Weights of a small transformer language model: a variant of SOAP for these matrices.
Each number is 128 + 32 x the weight over its row's rms, rounded and kept within 0 to 255. Layers, rows and columns count from 0. The size above them is the row's rms in percent of the matrix's.

# layer 3 MLP gate, 256x96, rms 0.147, rows 46-69, columns 0-95
size [ 84 101 100  94  96 104  98 116  99 113 118 117  98 103 103  92 100 100 116  98  74  83 100 106]
[[ 57 120 123 127 165 119 122 117  97 100  53 113 121 115 177 131 178 127 110 195 147 101 132  98  94 120 117 128 185 129  92  98 120 151 134 126 192 170 217  68 164 110  47  79 106 189 121  63 109 147 124 161  84 178 112 181 115 134 144 155 105 126 174 102 122 106 131 129 144 127 130 127 141  68 144 120 104 154 119  99 149 124 143 147 132 125 151 125 100 190 146 124 108 129 132 122]
 [122 111 156  94 158 117 123 126 110 111 135 134  88 188 122 100  90 133 125 138 195 128 131 101  87 157 133 234 152 200 180  47 127 121 152  92 133 161 167 126  76 144 115 130 118 136 144  75  75 127 168 138 135 187 169 116  98 175  92 136 135 118 147 110 117  80 100 167 153 127 142 167 115 136 126  87 161 169 100 106 148  79 168 157 120 170 113 134  91 139 163 119 170 153 151 156]
 [153 151 130 169  70  82 147 147 127  70 101  92 147 170 118 157 159 104 108 145 116 129 197 144 136 113 139 100 111 170 119 120  99 183  91  71 111 157  97 139  87 105 157 121 179 161 131  61 110  75  72 118 162 136  46 131 125  98 146 154 115 133 155 164 179 143 131 111  55 140 131 155 130 172  96 171  76 109  98 102 123  98 136 158 134 156  84 144 164 127  97 127 124  70 123 130]
 [114  98 103 125 102  92 122 165 123  87 134 158 140 144 108 147 141 143 117  57 112 113  90 163  86 179 143 167 137 128 163 125  95 163 153 125  65 109 162 130 143  85  82 152 170 168 113 136 164 156 133 143 178 146 169 198 130 127 145 153 153 113 101 101 129  97  98 154 105 204  84 183 201 162  90 140 127  55  95 146 139 144 135 119 129 138  72  86 153  88 123 121 122 144 191 152]
 [138 130  74 162 127 110 136 152 144 143  80 153  47 111 145 157 123  41 113 144 118 116 207 109  93 130 126 155 212 179 121 141 140  97  81 151 135 174 121 158 159 185 123 122 118 141 168 132  63 137 101 153 136 122  88 214 124  91  90 160 155 139 133 153 169 137  98 115 161  84 149 112 135 118 128 108 119 146 175 187 142 131 120  96  69 125 111 104 122 139 134 150 126 136 176 126]
 [120  96 107 133  95 102 197 126 134 163 118 176 161  80 132 108 136 183 151 168  80  95 147 155 172 111 123 137 101 101 136 120  87 111 158  90 161 118 144  51 121 128 112 100 184  78  72  96 148 131 141 136 159  77 147 111 166  57 129 145  92 140 126 116 129 102 167  88 145 139 142 136 131 149  89 139 177  57 165 183 144 157 113 122  94 118  69  88  98 128 140 120 128 183  96  83]
 [164 179  73 137 111 149 119 178  83 158 121 110  91 101 150 144 193 131 194 116 156 119 153 162 128 135 117 125  58 136 137 135 150 148  92 123 158  81  71 164 121 143 132  88 143 161 168 162 131 152 140 157 142 125 146 150 192  80  79 115 134 142 131 106 132 152 121 106 151  99  64 128 166  82 148 169 124 173 104 111  89  82 119  98  83 110 194 167 180 160 121 158  97  92  81 144]
 [ 67 105 101 135 101 148  84 108 161 134 164 114  96 167 131 157 191  57 123 129  88 135 137 182 132 159 124 125 166  94 146 176 105 133 127 161 127 124 123 157 172 180  89  58 137  80 131 116 117 113  59  83 162 129 177 167 144 159 168 136 135 119  96 170 101  96 116  70 141 123 105 155 169 101 108 114 133  91 102 133 175 144 129 130  66 148 135 118 221 120 140 127  92 108 113 130]
 [127 193 131 184 175 203 104 143 157 132 116  88 153 143 212 128 167  71 121 105 164 153  86 114  92  79 119  98 134 109 150 119 159 108  96 141 139 131 138  94 173  80 108  96 142 122 137 169 128 136 126 132 139 129 181 114 144 185 144 151  31 117 168 122 127 134 134 176 181 111 112 108 113 165 126 143 162 149 125  74  86 121 135 167 106 101  90 141  82 123  79 141 110 173 155 124]
 [147 165 179 116 123 191 158 110  90 176 138 133 124 103 125 154 147 149 112 156 148 175 110  80 121  80 126 111  95 163 141 131 107  67 193  97 160 152 147 158 121 122 131 131 153 203 182 116 169 173 206 119  89 102  70 165 118 107 176 115  91 115 120  86 146 145 137 151 150 140 177  80 124 122 122 150 110 156 130 115 167 125  94  79 150 146 108 139 126 151 178 165 120  88 198  96]
 [114 164  87 157 106  72 155  94 172 171 111  60 158 115 151  95 147 113  68 133 139  92  72 109 178 145 143 120 165 113 117 100 172 100 129 152 143 170 170 144 118  48 134 108  76  70 121 147 116  91 164 188 141 143 135 131 133 154 111 146 134 111 136 157 132 126 157 122 141 113  86 123  81 126 103 154 145 199 138 140 125  56 118 193 115 127 142 117 170  81 129 159 151 163 176 167]
 [ 94 140  59 153  79 117  56 149 126 184 167 137 162  89 109 118 135 129 122 157 190 156 116  93 117  85 122 165 126 117 134 138 132 134 148 138 179  98  54 169 141 136 139  61 173 128 154 133 135 101 175 190 191 149 128 128 100 161 138 121 152  92 139 149 161 164 113 154 136 122 142 127 151 121 102 119 157 164 161  43 190 136 119 137 129  73 175 112 137 114 129 147 184 111 117 167]
 [139 119 173 179 120 107 143 102  71 106  64 168 191 108 119 110 162 146 120  99 159 146 150 170 101 124 108 133 179 138 106 138 124 184 124 123  75  85 104 114 120 130 155  73 184 107  95  71 166 144  75 149 192 145 135 140 153 141 130 124  96 163 137 127 113  67 129  94 113 143 125 152  93 183  89 141 141  61 162 109 168 134 144 131 197 182 132 118 164  71 117 102 118 149 136 158]
 [170  95 171 111 101 127  90 174 111 114 159  80 151 181 143 144 148 197 130 115 141  67  75 145 156 112 131  83 120 147 110  75  95 110 119 112 108 129  99  98 135 130  99 183  99 101 111 158 130 157 137  86  94 122 165 133 116  84  42 157 113 161 124 115 157 140 146 157 107  78  80 165 192 154 120 104 140 133 122 161 116  94 151 176 111 115 151  83  50 153  96  91 176 112 149 142]
 [132 115 171 114 131 133 130 151 134 160 130 155 136 115  93 122 124 142 142 147  91 156 141 147 153 117 140 156  89 128 131 161 104 170 139 182 122 155 186 115 145  42 103 106 141 177 131 158 127 138 141  99 175 142 208 180 137 161 217 134 156  91 119 165 123 131 135  93 134 143 118 112 163 147 130 211 157  91 149 129 117 142 112 157 155 138 139  96 139 138 181 209  51 187 158 155]
 [175  98 110 137 166 183 105 141 185 211 148 127 165 187 165 124  99 130 101 136  82 135 138 168 118 143 136 154  98 103 115 153  74 161 152 162  98  56 110 124 115 135 131 136 105  91 114  97 194 139 106  75 139 122  95 129 112 187 140 114 130  68 115 160 174 131  95 163 193 111 150 115 164 112  72 130  94 121 120 106 161 119 118  99 108 131  54  86 138 122 157 133 117 172 165 148]
 [151 144 160 163  77  92 107 148 152  99  96 155 130 121 100 187 188 154 129 171 127  88 109 141 172 151 140  89 118  74 123 134  80 110 108 121 168 131  58 126 122  95 155 147 100 153 112 218  77  74 145 153 145 125 107  80 135 140 175 178 156 101 143 147 151 153  99  94 128  79 115  82 170 138 153 137 166 135 135 157 130 121 110 102 117  73 117 147  79 163 157 125 187 182  98 113]
 [ 91 106 113 161  42 128 105 165 155  96 141  69 147 157  68 148 161 120  78 163 142 134 130 106 104 140 145 119 187 143 154 173  78 141  76  91 156 120 103 130 160 107  99 113 198 136 146 134 113  70 177 121 172 114 171 144 129 126  94 135 143  83 162  59 109 104 135 151 198  65 122 126 110  98 154 127 148 110  89  74 124 123 121 154 138 156 156  93 137 141 128  65 141 123 126 158]
 [125 157 150 111 104 100  65 150  91 131 113 127 141 137  95 140 170 105 104 180 126  97 147 171 148 156 141 131 162 121 131 143 125  84 109  96  66 185 129 159 116 154 149 176 140 137 118 171 170 156 151  94 162 115  72 127  84 132  77  83  40 147 122  65 128 172 135 120 118 115 152 172 160 161 114 115 118 100  60 161 154 156 103 194 150 121  89 122  76 167 118  73 118 159 109 154]
 [ 95 103 119 131 128 131 139 200 138 114 147 151 135 210 194 121 187 187 111  82 133 162 141  88  82 121 183 168 161 151 142 129 122 158 116 133  90 173 108 125 145  90 101  98 150 185 148 142 137  96 145  86 120  70 125 203  76 174 121 122 165  77  92 139 135 124  57 117 168 139 159 138 119  91 143 121 146 110 105 118  90 153 172 102  81 159 114 142  87 150 114 132 112 132 117 153]
 [138 103 117 105  90 179  83 153  98 157 117 140  84 115 157  94  93  88  97  84 109 116 126 106 127 146 115 199 111 124 122 168 140 129  80 111 100 171 204 153 126  90 134 205 129  99 157 144  97 142 150 107 133  93 126  82 186 158 126 156 129 164 126 142 105 131 137 198 112 174  64 137  89  68 169 148 124 174 175 136 119  53 144 136 154 144 159 150  96 105 146 154 152 125 117 169]
 [115 106 120 219 140 108 138 104 129 114 115 165 102 166 127 146  65 102 124 114  99 118 152 137 149 139 167 201 142 134 121 138  54 150 198 166 135  90 136  92 109 144 132 107 104  78 101 109 129 136 183 161 156 143 149 117  87 159 125 137 112 123  90  97  95 117  89 123 120 164  85 104  75 136  85 215  96 152 148 155 164 171 170 144 117 139 124  91 180  82 157 165  78 127 114 119]
 [159  87 212 164 134 128  80 141 130 182 131 152 125 125 152 189 166 131 221 151 124 144 112 132 130 173  87  69  96 121 151 101 147  97 144 113  91  86 108 130 112 140 108 131 166 113  89 105 151 117 120 140 126 153 119 207 149  87 102 110 175 117 146 196 139 152 148 123 159 107 113 104 122 115 153 168 123 154 190 155 123 140 201 123 169 181 171 151 100 142 158 141 173 114 113 113]
 [176 115 197 144 137 162 101 115 144 106  71 150 117 137 111 134 179 123 156 113 138  97 160 111 127 174 111 106  99 157 131  85 124 160  94  98  74 151  83 136 124  90  96 113 120 114  80 122 106  97 171 142 145 170 147 140 144 138 117 132  90  82 165 121  77 184 142 153 162  98  97 130 200 130 158 203 154 103 108 128  52  81  77 116 157 124 131 106 140 120 150  79  84 119  66  84]]
# layer 3 MLP up, 256x96, rms 0.149, rows 46-69, columns 0-95
size [ 87  95 101  89 102  92 101 100  98 108 113 132 102  96 103 100  99 100 100  98  84 113 106  92]
[[ 82  96  98 107 140 140 105 117 195  52 128  68 142 175 140  99 175 116  90 147 140 138 118 134 119 128 107 131 161  98 155  93 142 156 119 110 119  88 180  52 169  90  76  81 151  88 115 103 121 112 137 104 111 117 164  89 109 123 115 112 146  82 121 146  61 136 156 126  93 132 133 102  57 109 140  85 174 125  95 101 122  90 164 163 160 199 133  85  97 127 124  99  75 145 110 113]
 [ 87 133 119  88 145 113 112 126 131 125  90 106 118 175  74 123  86 130 106 110 209 136 140 102  97 130  98 195 148 147 140  82 108  98 105 108 145 175 123 148 122 172 111  98 103  91 155  88  91 107 130 172 134 185 131 132 101 127 142 151 102 138 150 125 123  88  65 182 147 158 114 108 118 141  62  75 130 146  90  59 171  79 191 135 139 174 134  66 119 142 147 126 163 117 161 186]
 [ 85 153 172 150 172 189  92  97 193 168 110 114 130 137 100 142 111  89  71 121 192 143 182 105 150 153  94 134 179 113 128 162 157 170 134 186 130 123 144 172 151 163  89 159 126 126 124 128 201 152 139  85 130 128 126 110  94 126 162 133  74 185  95 127 106 135  83 166 134 161 150 168 111 103 109  94 121 118 181 121 132 128 190 177 119 174 110 118  81 149  87 129 145 160 158 103]
 [134 134  78 150 179 122 120 167 130 185 161 139 135 123  84 133 134 141 201 135 137  88 107 178 104 176 136 153 134 159 131 143 159 107 127 147  69 101 162 145 150 104  95 175 204  96 102 111 175 183 109 104 169 119 179 127 134  83  92 124 128 165  92  85 115 146 175 164  79 117  98 183 129 199  91 115 158 105 139 153 109 147 115 136 124 157  46 165 141 118 153 105 134 125 160 123]
 [195 153 127 140 121 113 124 188 123  86  87  95 111 138  66 156  99 138 106 127 141 114 119 106 100 106 141  50 124  60 103 121 133 111 156 151 100 229  99 129 160 160 157 178 119 140 148 128 128 130 130  71 137 120 120 147 157 136 151 184  83 121 140 159 186 116 102 121 130 114 123  93 137 148  93 111 104  44 148 103 134 120  98  83 100  63  96  70  89 169 117 116 142 138 151 146]
 [119 199 171 107 117 140  69  95 152 116 144  73 107 191 161 111 159  89 109 109 131 172 156 127 127 134 167  73 175 145 104 194 147 174 122 166  92 146 137 225 116 162 163 127 128 155 139 168 164 115  63 137 137 141  96 162  94 199 149 132 151 128 102 146 123 191 103 129 117 145  98 132 127 128 158 153 133 146  90 116 104 101 117  86 176 154 146 171 139 153 148 167 165 133 148 120]
 [ 93 137 115 149 197 149  75 111 154 111 133 131 142 147 132 131 131 124 109 149  87  86  92 108 132  82 114 112 124 130 119 135 174 137 156 160 118  93 175 152 154  93 179 148 126 141 113  88 125  99 132  53 121 125 176 170 136 120 203 130 163 123  47 135 169  58 133 142  90 111 135 118 109 127 106 162 134  93 121 141 131 106 171  90  97  99  70 101 108  95 142 144 190 218 178 124]
 [ 73 150 110 178  89 141  84 111 124 107 152 155  92 144 116 167 164  38  88 137 101 134 126 155 143 176 119 141 147  77 128 158 119 145 114 151 137 116 135 127 144 125 100  52 122  86  91  71 111 135  76 101 159 126 192 173 131 158 165  98 165 111 120 187  87 111  83 113 155 139 100 118 121 130 111 184 135  99  77 155 143 129 130 147  85 104 145 119 209  65 160 142 119 128 112 100]
 [155 158 117 167 189 165 112 142 124 101 126 137 129 165 156 124 122  84 159  91 188 148 113 101  82 109 136 114 165 192 112  84 124  80 121 171  76  71 107 156 137 136 137 150  74 145  94 144 187 106 141 150 120  65 139 108 137 213  90 125 125 129 143 140 124 130 139 125 158 101 169  98 132  89 140  48 141 190  98 112 105  91 146 164 112  86 128 166  75 153 125 103 117 152 142  81]
 [137  95 100  82 138 112 131 212 152 155 123 143 102 168 154 112 134 140 141 159 161  85 125 107  99 141 132 114 127 168 139  94 149  64 166 135 112  95  86 168 139 146 163 120 135 170 132 130 127 137 127 153 141  97 177 113 165 117  76 172 164 161 134 127 183  67 156 122 114 169  97 131 116 114  92 105 117 209 177 116  62  89 111 174 133  91 128 111 138 131 142 149 122 242 115 143]
 [104 200 129 105 104 138 115 107 104 173 179 141 145 115 185 112 151 122  83 112 119 148 117 113 122 177  90 115 219 111 107 126 127 115 108 162 166 138  86 189  63 155 125 119  68 152 113 137 123  86 159 173  95 116 138 138 165 132 201 108 191 132 141 113 128 112 151 137 120 143 167 146 119 147 160 140  88 166 165 109 120  95 109 161 131 144  91 123  81 177 152 111 155 195 195 136]
 [114 109 176  87 151 131  97 185 119  82 133 153  97 168  89 145 114 121 183 157  98 107 187 112 129 120 102 167  58 127 152 144  94 148 150 108  89 127 146  75 122 192 143 149 127 108 132 108 140 136  65 130 120  73 134 181 168  92 107 143  93 130 125  98 175  56  81  83 148 178 164 117 199 115 132 161  99 139 102 118 132 139 153  74 157 171 135 157 122 132 126 170 108  78 118 141]
 [123 117  88 117 122  97 113 163 132 146 144 121  82  69 124 127  88 169 126  77 125 106 122  79  76  92 183 131 109  79 149 129 111  52 158 124 160 119 148 117 134 126  76 147  96  65 124  74 148 105 145 149  87 160 176 136 146 125 142 111 157  71 175 126 118 180  90 131 199 198 160  94 112 132 119 151 148 161 136 124 106 145  74 104 112 108 146  83 138 159 146  98  87 188  88 142]
 [120  95 124 123 131  98 135 177  55 107 143 113 134 156 153 131 148 134 118 156  98  59  82  85 132  64 105 134 152  68 100 111 140  72 135  90  91 169 130 118 134 110  98  44  64 119 114  97 124 119 169  90 129 105 178 135 103  58 111  92 152 145 157 125 142 111 134 171  83 138 108 103 196 172 154 107 149 166 102 139 204 135 140 151 135 140 180  99 105 120 103 119 144 134 139 158]
 [110 155 114 165 143 103 101 121 100 187 161 140 159 138  88 160 155 163 109 137 133 172 116 159 159 106 152  78 142 153  80 154 143  83  94 121 137  80 112 136  78 167 128 150  97 168 107 121 165 149 135  70 168  88 144 142 105 166  70  75  85 111 111 135 145  98 149  95 113  93 202 123 120  68 154 114 174  82 165 164 141 106  71 139 157 103 111  95  74 115 149  99 158 137 106  63]
 [110 153 121  98  87 133  97  98 126  59 126 133  43 114 127 141  59 123 163 192 141 132 195 159 126 142 163 178  61 106 124 111 106 169  99  77 186 112 120 118 151 110 117 143 155 124 110 162  94 140 181 148 167 152 175 123 176 129 119 139 115 115 174 162 103 172 127 170 153 141  99 153 161 126 121 193 145 116 112 143  91  70 127 134 165 123 104 168 138 143 139 165 109  78 165 146]
 [ 96  88 122 114 166 164 175 104 107 127 170 143 148 168 122  99 124 113 142  98 126 138 106 174 130 164 150 191 119 138 100  88 109 128 104 107 136 145 191 119 109 215 170  79 129 129 132  63  86 146 164 162 121 146 164 134 147 151 127 171 104 140 174 128  41  88 129 208  95  87 102  99  89 121 137 143 102 115 109  94 157 101 117 145  66 168 138 122 148 122 119 112  87  78 109 168]
 [131  95 145 112 139 125 146 153  87 135 155 164 187 170 122 113 161  60  79 100  75 157 183 123 127 175  92 151 130 109 134 153 142 152  91 134 126 106 207 148 173 109 106 107 147 153 101 125 138 147 133 114 176 179 178 192 188 127 107 167 113 143 172  72 140 124 129  87 151 121 136 113  44 128 155 141  88 117 122 180 105 123 141 107 180 135 119 103 135 155 100  57  99 135 133 101]
 [101 112 109 134 146 179 162  77 136 172 138 141 143 109 164 152 144 129 143 163 150 127  95  75 170 105 163 112  62  71 112 110 147 140 108 150 162 113 104 102 103 192  72 127 177 162 107 111  55 103  86 123 107 138 158 173 130  82 165 122 138 153 134 174 147 138 129 140 137 150  83 132  71  71 161 126 128 139 167 101  88  96 157  51 100 165 101 144 184 159 132 170 145  85 131 120]
 [127 189 112 137  87 117 137  99 135  95 141  97 131  76 115 142  82 134 190 123 129 124 114 164 153  93 106  96  58  94 151 147 155 172 138 141 165 106 117 100 188 130 116 159 157 103 114 148 111 125 140 170 159 190 136  52 108 137 116  99 193 174 157 158 108 138 127 146  94  82  90  87 129 173  86 109 103 107 188 131  89 113 177 107 136  93 114 138 129 149 155 171 194 123 187 106]
 [116 106 123 111 185  61 160 117 118 131 132 124 154 159 119 157 147 194 124 175 129 111 169 152  99 158 178 102 171 144 110 125 148 104 173 145 147  92  91 107 143 176 105 108 105 174 130 119  69 152 137 140 116 175  91 124  53 115 143 174 144 104 106  95 186  97 100  77  83  53 174  84 129 152 138 114 139 109 136 118 165 198 115 137  98 119  89  56 130 127 141 134  92 106 151 120]
 [137 153  85 155 189 160 148  69 146 127 116 106 150 140 158 135 142 166  84  65  46 113 152  78 153 121 185 135 138  93 141 165 149 137  65 126 144 135 154 112 120  45  99  37  96  94 122 140 160  60 174 153 132 101 159 133 167 107 119 174 160 104  94  87 133 157 161 130 103 154 156 111 155 140 151 141 137 174 146 133  83 141 120 117 154 141 147  86 148 139 143 149 119 145 107  98]
 [ 83 139  89  73 120 152 184 115 154 104 145  92 142  51 146  78  63 140 113 168 136 174 119 137 119 132 105 132 148 173 153 140 114 145  87 117 127 138 154 174 114 112 115 157 168 112 107 103 124  65 130  84 145 116 100 149 122 159 151 119 101 137 139 161  72 113 178 197  96 166 137 121 104 168 107  94 146  97 110 114 152 127 169  78 177  81  86  61 164 132 170  89 151 111 152  78]
 [143 133 119 110 118 140 165 109 136 141 118 114 152 175 110 116 152  84 152  86 176 126 131 169  94 107 109 110 160 144 121 132 146 138 105 158 153  82 125  80 120 147 164  94 130 108 186 100 151 122 112  89 115 116  75 115 109 183 102 102 194 163 144 166 108 119 136 165 136  76 129 122  64 117 169  60 105 127 121  96 117 189 126 177 162 199 106 104  99 105 101 147 211 114  55 174]]
# layer 3 MLP down (transposed), 256x96, rms 0.184, rows 46-69, columns 0-95
size [ 89  91 101  94  88  94 107 102 101 103 121 123 110 104 109 110 106 105  98  94  83  88 102  94]
[[115 131  51  31 163  95 148 133 177  76 144 125 133 124 151 176 143  89 104  99 126 115 114 135 123 110 158 113  77 141 112 184  97 141 153 101 133  74 114  78 137 151 150 152 153  31 105 111 108 122 144  69 156 122 150 103  71 144 139 107 144 119 106 174  91 198 149 150 105 160 143 140 120 104  95 146 147 166 137 154 133 106 165 124 191 117  93 121  76 115 104 109 110  96  98 123]
 [ 61 136  92 114  95 123 132 103 110  98 140 135 133 130 148 151 177  92 124 151  92  86 102 108 138  88 129 107  82  65 102 141 131 113  97 125 149  67 131 118 152  72 126 142 121 137  88  62  87  85  85  91 118 111 131 142 175 109  88 155 100 132 170 142 146 115 136 172  70  93 144  53 131 118 178 118 135 135 123  55 137 117 133 119 197 139  98  73  58 152 159 131 183 136 133 141]
 [105 161 189  94  96 132  94 107 124 140  91 123 146 177 172 133 117 149 112 156 145 127 111  99  95 162 151 127 113 134 109 126 117 163 123 117 128 125  50 152  81 181 106 133  97 149  88  70 178 128 163 167  79 123 109 137 156 187 123 111 136 201  84 156 169 129 118 115 116 134 205 179 144 151 148 135 130  74  92 129 141  77 112  62 165 122  73 120 152 110 110 200  97 112 111 117]
 [128 138  94 166 124 104 128  39 130 143  98  95 151 122 165 135 125 142 199 155  95 191 113 154 155 118 179 189 118 124 126 170  94 109 161 108  44  77 139 190 158 102  87 190  94 137 109 134 127 136  93 121 107 114 129 119 162 127 128 100 153 163 120 171 141 144 123 158 109 166 133 124  84 110 128 121 161 132 107 139 130 125 138 123 145 117 140 187  19 159 139  95 106  96  90 107]
 [ 92 122  84  82 120 125 135 111  98 167 150 200 103 127 158 108 129 124  84 111 118 197 140 133 105 119  99 167 111 166 180 129 131 119 104 106 116 107 131 147 136 124 115  69 186 119 116 136 109 128 147 199 112 145 124 115  82  98  89 100  93 116 132 106  30 152 110 130 146  87 154 178 138  92  75 114 146 177 175 191 113 152 130 158  78 202 151 135 146  99 132 156  93 175 133 125]
 [122  93 151 109  75 136 135  65 148 115 120 198 159  98 171 107 170 110 165 102 102 162 131 148 160 137  50 108  87 155 148 120 105  68  86 107 144 131 179 132  79  79 103 137 194 111  61 108 109 134  99 103 124 123 130 125 136 101 110 112 140 121 157  93 174 120 161 124 174 106 155 146 162 156 131  99 129 135 148  67 156 124 143 128 100 133  69  77  79 175 120 124 123 197 104  96]
 [156 193 106 141 151 113 125 127 105 153 134 102 138 176 157 107 154 179 147 106 124  69 110 121 133 119  55 154  33 146 154 123 102 153 115 107 162 110 114 168 118 112  87 104  75 153 125 144 162 143  82 152 184 157 123 122  78 146 124  72 144 134  83  83 134 139  93 123 138  90 161 124 142 139  83 132 159 176 101  98  55 119  83 162 121 147 180 120 143 123  80 185  82 131 158 141]
 [160 119 112 130 167 115 174 150 112  75  49 115 106  98 134 106  97 175 149 135 102 120  98 111 126 130  97 146 127 155 142 112 188 114 112 104 111 107 120 101  82  87 165 188  87 182 100 135 136 146 145 122 106 131 125  61 101 153  88 133 138 166  93  68 166 119 146 201  86 138 127  95 141 126 142  88 113 132 137 108 150 126 144 106 145 143 141 130  42 183  31  99 168 154 142 142]
 [145 132 133  95 156 129 137 109 127 120 106 208  26 159 126 100 110 106 212 155  94 134 150 147 120 118 121  92 157  94  72 154 146 156 133 140 104  63 142 102 136 171  88 143 125 145 169 125 133 125 117  92 106 133  96 123 120 126  97 110 116 104 146 139  99  76 113 117 182 184 147 110  92 112 134 128  71 103 110 221 136  77 149 146  90 109 115 133 127  89  95 176 186 161 152 126]
 [125 160 112  69 139 107 128 165  93 149 146 163 113 140 124 195 160 105 134 134  92 160 143 111  93  99  98 170  80 114 140 165 174 108 125 118 116 124 146 134 147 123 128 151 119 130 105 162 248  97 131 172  79 153  87 105 101 143 129  93 137  60 121  95 149 127 131  92 165 107 164 169 125  82  54 161 167 129 121 137  84 136 150 128  77  88  95 142  73 156 116 162 114 115  98 181]
 [ 98  81 194 147 114  96 150 119 109 115 118 160 205 150 114 101  66  85 143 134 123 112  83 157 146 134 176 128 136  89 109 149  94 144 128 176 100  41 145 117 128  94 114 135  37 119 132 144  99 149 140 162 142  90 143 151 154 103  90 137  94  68 137 144 239 119 106 119 119 144 137 126 125 114 136 141  41  93 127 172 120 129 119 142 144 143 105 160 123 118 103 145 128 108 162 154]
 [121 116 233  74 115  87 114 163 136 172 141 157 172 144  93 133 136 162 148 157 111 134 140 157 100 137 156 136 114  95 140 128  60 159 146 126  63  71  80 137  92 114 157 167  89 176 170 197 126  86 152 189 129 154 113 170 147 110 124 131 138 121  88 102 133 101 142  97 173 199 116 117 156 135 150 124  85  98 115 132 108 124 130 103 131 133  53 138 114  97  81 123 123  89 115 125]
 [125  93 126  62 187 118 111 153  91  86 108 128 173  98 141  85 127 162 150 150 109 143 146  92 184  82 131 127 153 132 175 132  89  85  72 138 107 116 119 139 143 160  38 139  92 125 100 130 107 147 108 139 186 123 166  82  99  85 133  93 121 103 119  67  91 107 111  88 120  83 144  79 106 139 116 133 152 118 119 104 174 126  52 153 106 182 151 158  94 157 143  62 111 115 152 120]
 [160 181 136 125 122 120 124 118 154 126 198 188 144 125 142 151 202 130 101 166 129 126 150  88 112 138 142 157 116 133 119 152 119 140 136 147 160 146 204 100 161 211 154  82 127 187 115 180 160 168  98  92 109 122 114 138 119  54 126 102 101 103 153 143  75 133  97 159 101 124 127 108  92 149 133 151 131 160 147 224 102 158 173 180 108 102 166 134 148  97 122 156 107 135 177 132]
 [152  82 152 123 124  65  75  86 122 107 159 186 106 129  99 133  55 120 128  68 106 150 144  91 158 153 115 218 121 131 128 136 169  78 128 156 132 107 136 165 144 132 143 120  75 133  93 129 160 116 153 122  65 151 108  70 151 133 131 130 137 144 146 103 103  88  55 182 138 166 142 136  88 154 132 105 171 149 178 120  93 144 110 154 147 141 130 162 160  87 142  50  89 148 137 119]
 [ 74 179 155 127 140  76 133  98 146 133  62 114  88  93 136 121 157  72 218 201 165 145 166 167 125 102 160 139  90 107 126 171 103 166  97 119 100 109 182 110 151 138  90 166 144 143 163 128 115 125 172 114  98 159 149 166 145 128 157 118 130  92 113 106  90 111 152 173  99 110  95 153 114 105 145 121 155  94  77 125 101 135 158  82 141 103 138 176 126 146  81 132 130  57 178 156]
 [118  77  70 163 168 103  66  76 123 142 121  69 124  80 126 114 169  91 199 137 134  96 104 106  94 136 105  66 194 153 154  97 154 138 121 126 111 110 144 138  74 182 141 138 155 132 146 175  61 177 159 113 112  94 164 153 157  78 111 137 142 112 143 142 109 130 116 121 141 106 115  86 126 163 162 126 128  79 161 185 152 113 113  63 122 137 124 123 123 206 109 103 106 110 143 154]
 [147 159 165  84 161 107 166  91  88 146 114 159 164 104 164 103 125 147 149 105 111  94 167 162 140 113 113 117  86 191  85 113 180 100 166 166  90 137 157 119  89 102 140 205  80 116  70 167 105 126 127 139 139 158 143 110 121 121 145 169 104 197 121 142 196 154 159  51  95 147 114 159  98 184 180 145 137 140 131 177 132 136 104 114 128 136 114 168  94 137  88 191 127 116 132 131]
 [102 143 139 146 130  57 117 184 116 189 128 114 115 154 103 119 148 114 102 133 117 134 139 172 166 169 109 159 145 137  89 161  70 124 100 112 109 138 128 143 107 107  86 118 123 134 124 155 164 156 157 119 143 164  86 109  56 161  76 139 101 124 102 102 194 138  87 123 131 153 174 120 129 131 139  83 114 138 144 118 182 205  85 182 163 128 183 180 131  63 162  78  82 164 100  94]
 [107 110  96 114 145 192 120 143 137 180 155 183 140 150 200  93 125  91 142 169 139 163 178 143 154 151 142 104 151 190 167 120 101 170  89 124 145 131 140  92 163  87 105  90 157  98 141 108 150 158  81  43 136  97  96 127 152 169  86 136 129  84 120 117 154 134 119 178 185 128 179 171 134 108  94 148 123 194 115 162  91 103 107 127 136 130  81 130  83 142 120  77 134 126  89 100]
 [191 129 168 190  75 176 126 131  86 160 107  79 155  92 139 143 103 115 155 140  83 143  59 121 102 138 121 171 114 118 182 121 160 144 153 151 142 171 147 172 115 113 151  85 126  89  85 112 149 139 127 132 110  74 140 140 147 175 118  74 100 199 153 142 174 107 142 165 168 117 110 152 171 123 153 121 109 114 152 135 109  63 163 103  93 156 140 189 179 101 167 141  95 156 128 175]
 [117 129 163 122  84 125 114 160  98 147 148 180  69 134 116 125 104 120 124 189 212 189 109 162  87 119  78 142  85 137  85 138  84 114 160 151 106 146  79  76 165 210 108 180 133 147 129 134 123 165 130 139 109 131  74 144 126 172 171 125 108 120 174 156 102 106 124  73 134  97 116 169 106 131 139 146  87  70 116 126 167 126 153 168 120 152 112 160 173  86 115 111 147  82 158 158]
 [108 148 117  86 103 146 106 139 104 167 187 154 152 124 101 149  68 180 120 140 158 151 193 134 108 134 176 114 106 141 118 120 132 189 121  82 162 141 103 144  68 157 109 108 124 101 142 159 166 129 159 124 136 163 150  97 122  96 215 114 112 152 109 200  82 154 144  75 104 128 181 180 139 151  96 103 149 165 123 128 148  87 118 108 125 124  48 103 156  89 118 144  80 123 151  72]
 [161 152 160 145 108 130 137 102 127 108 111  87 137 127 109 179 180 184 225 140  75 191 142 183 114 104 178 167 156 130 139 137  79  90 158 150 118 110 125 130 135 142 120 122 142 129  91 172 136 130 166 159  92 133 147 120 161 174 184 145 139 128 122 138 198 184 145 111 117 112 121 164 160 147 107 129 124  96  61 156 136  65 125 185  84 148 106 159 173 148 146 116  73 115  90 122]]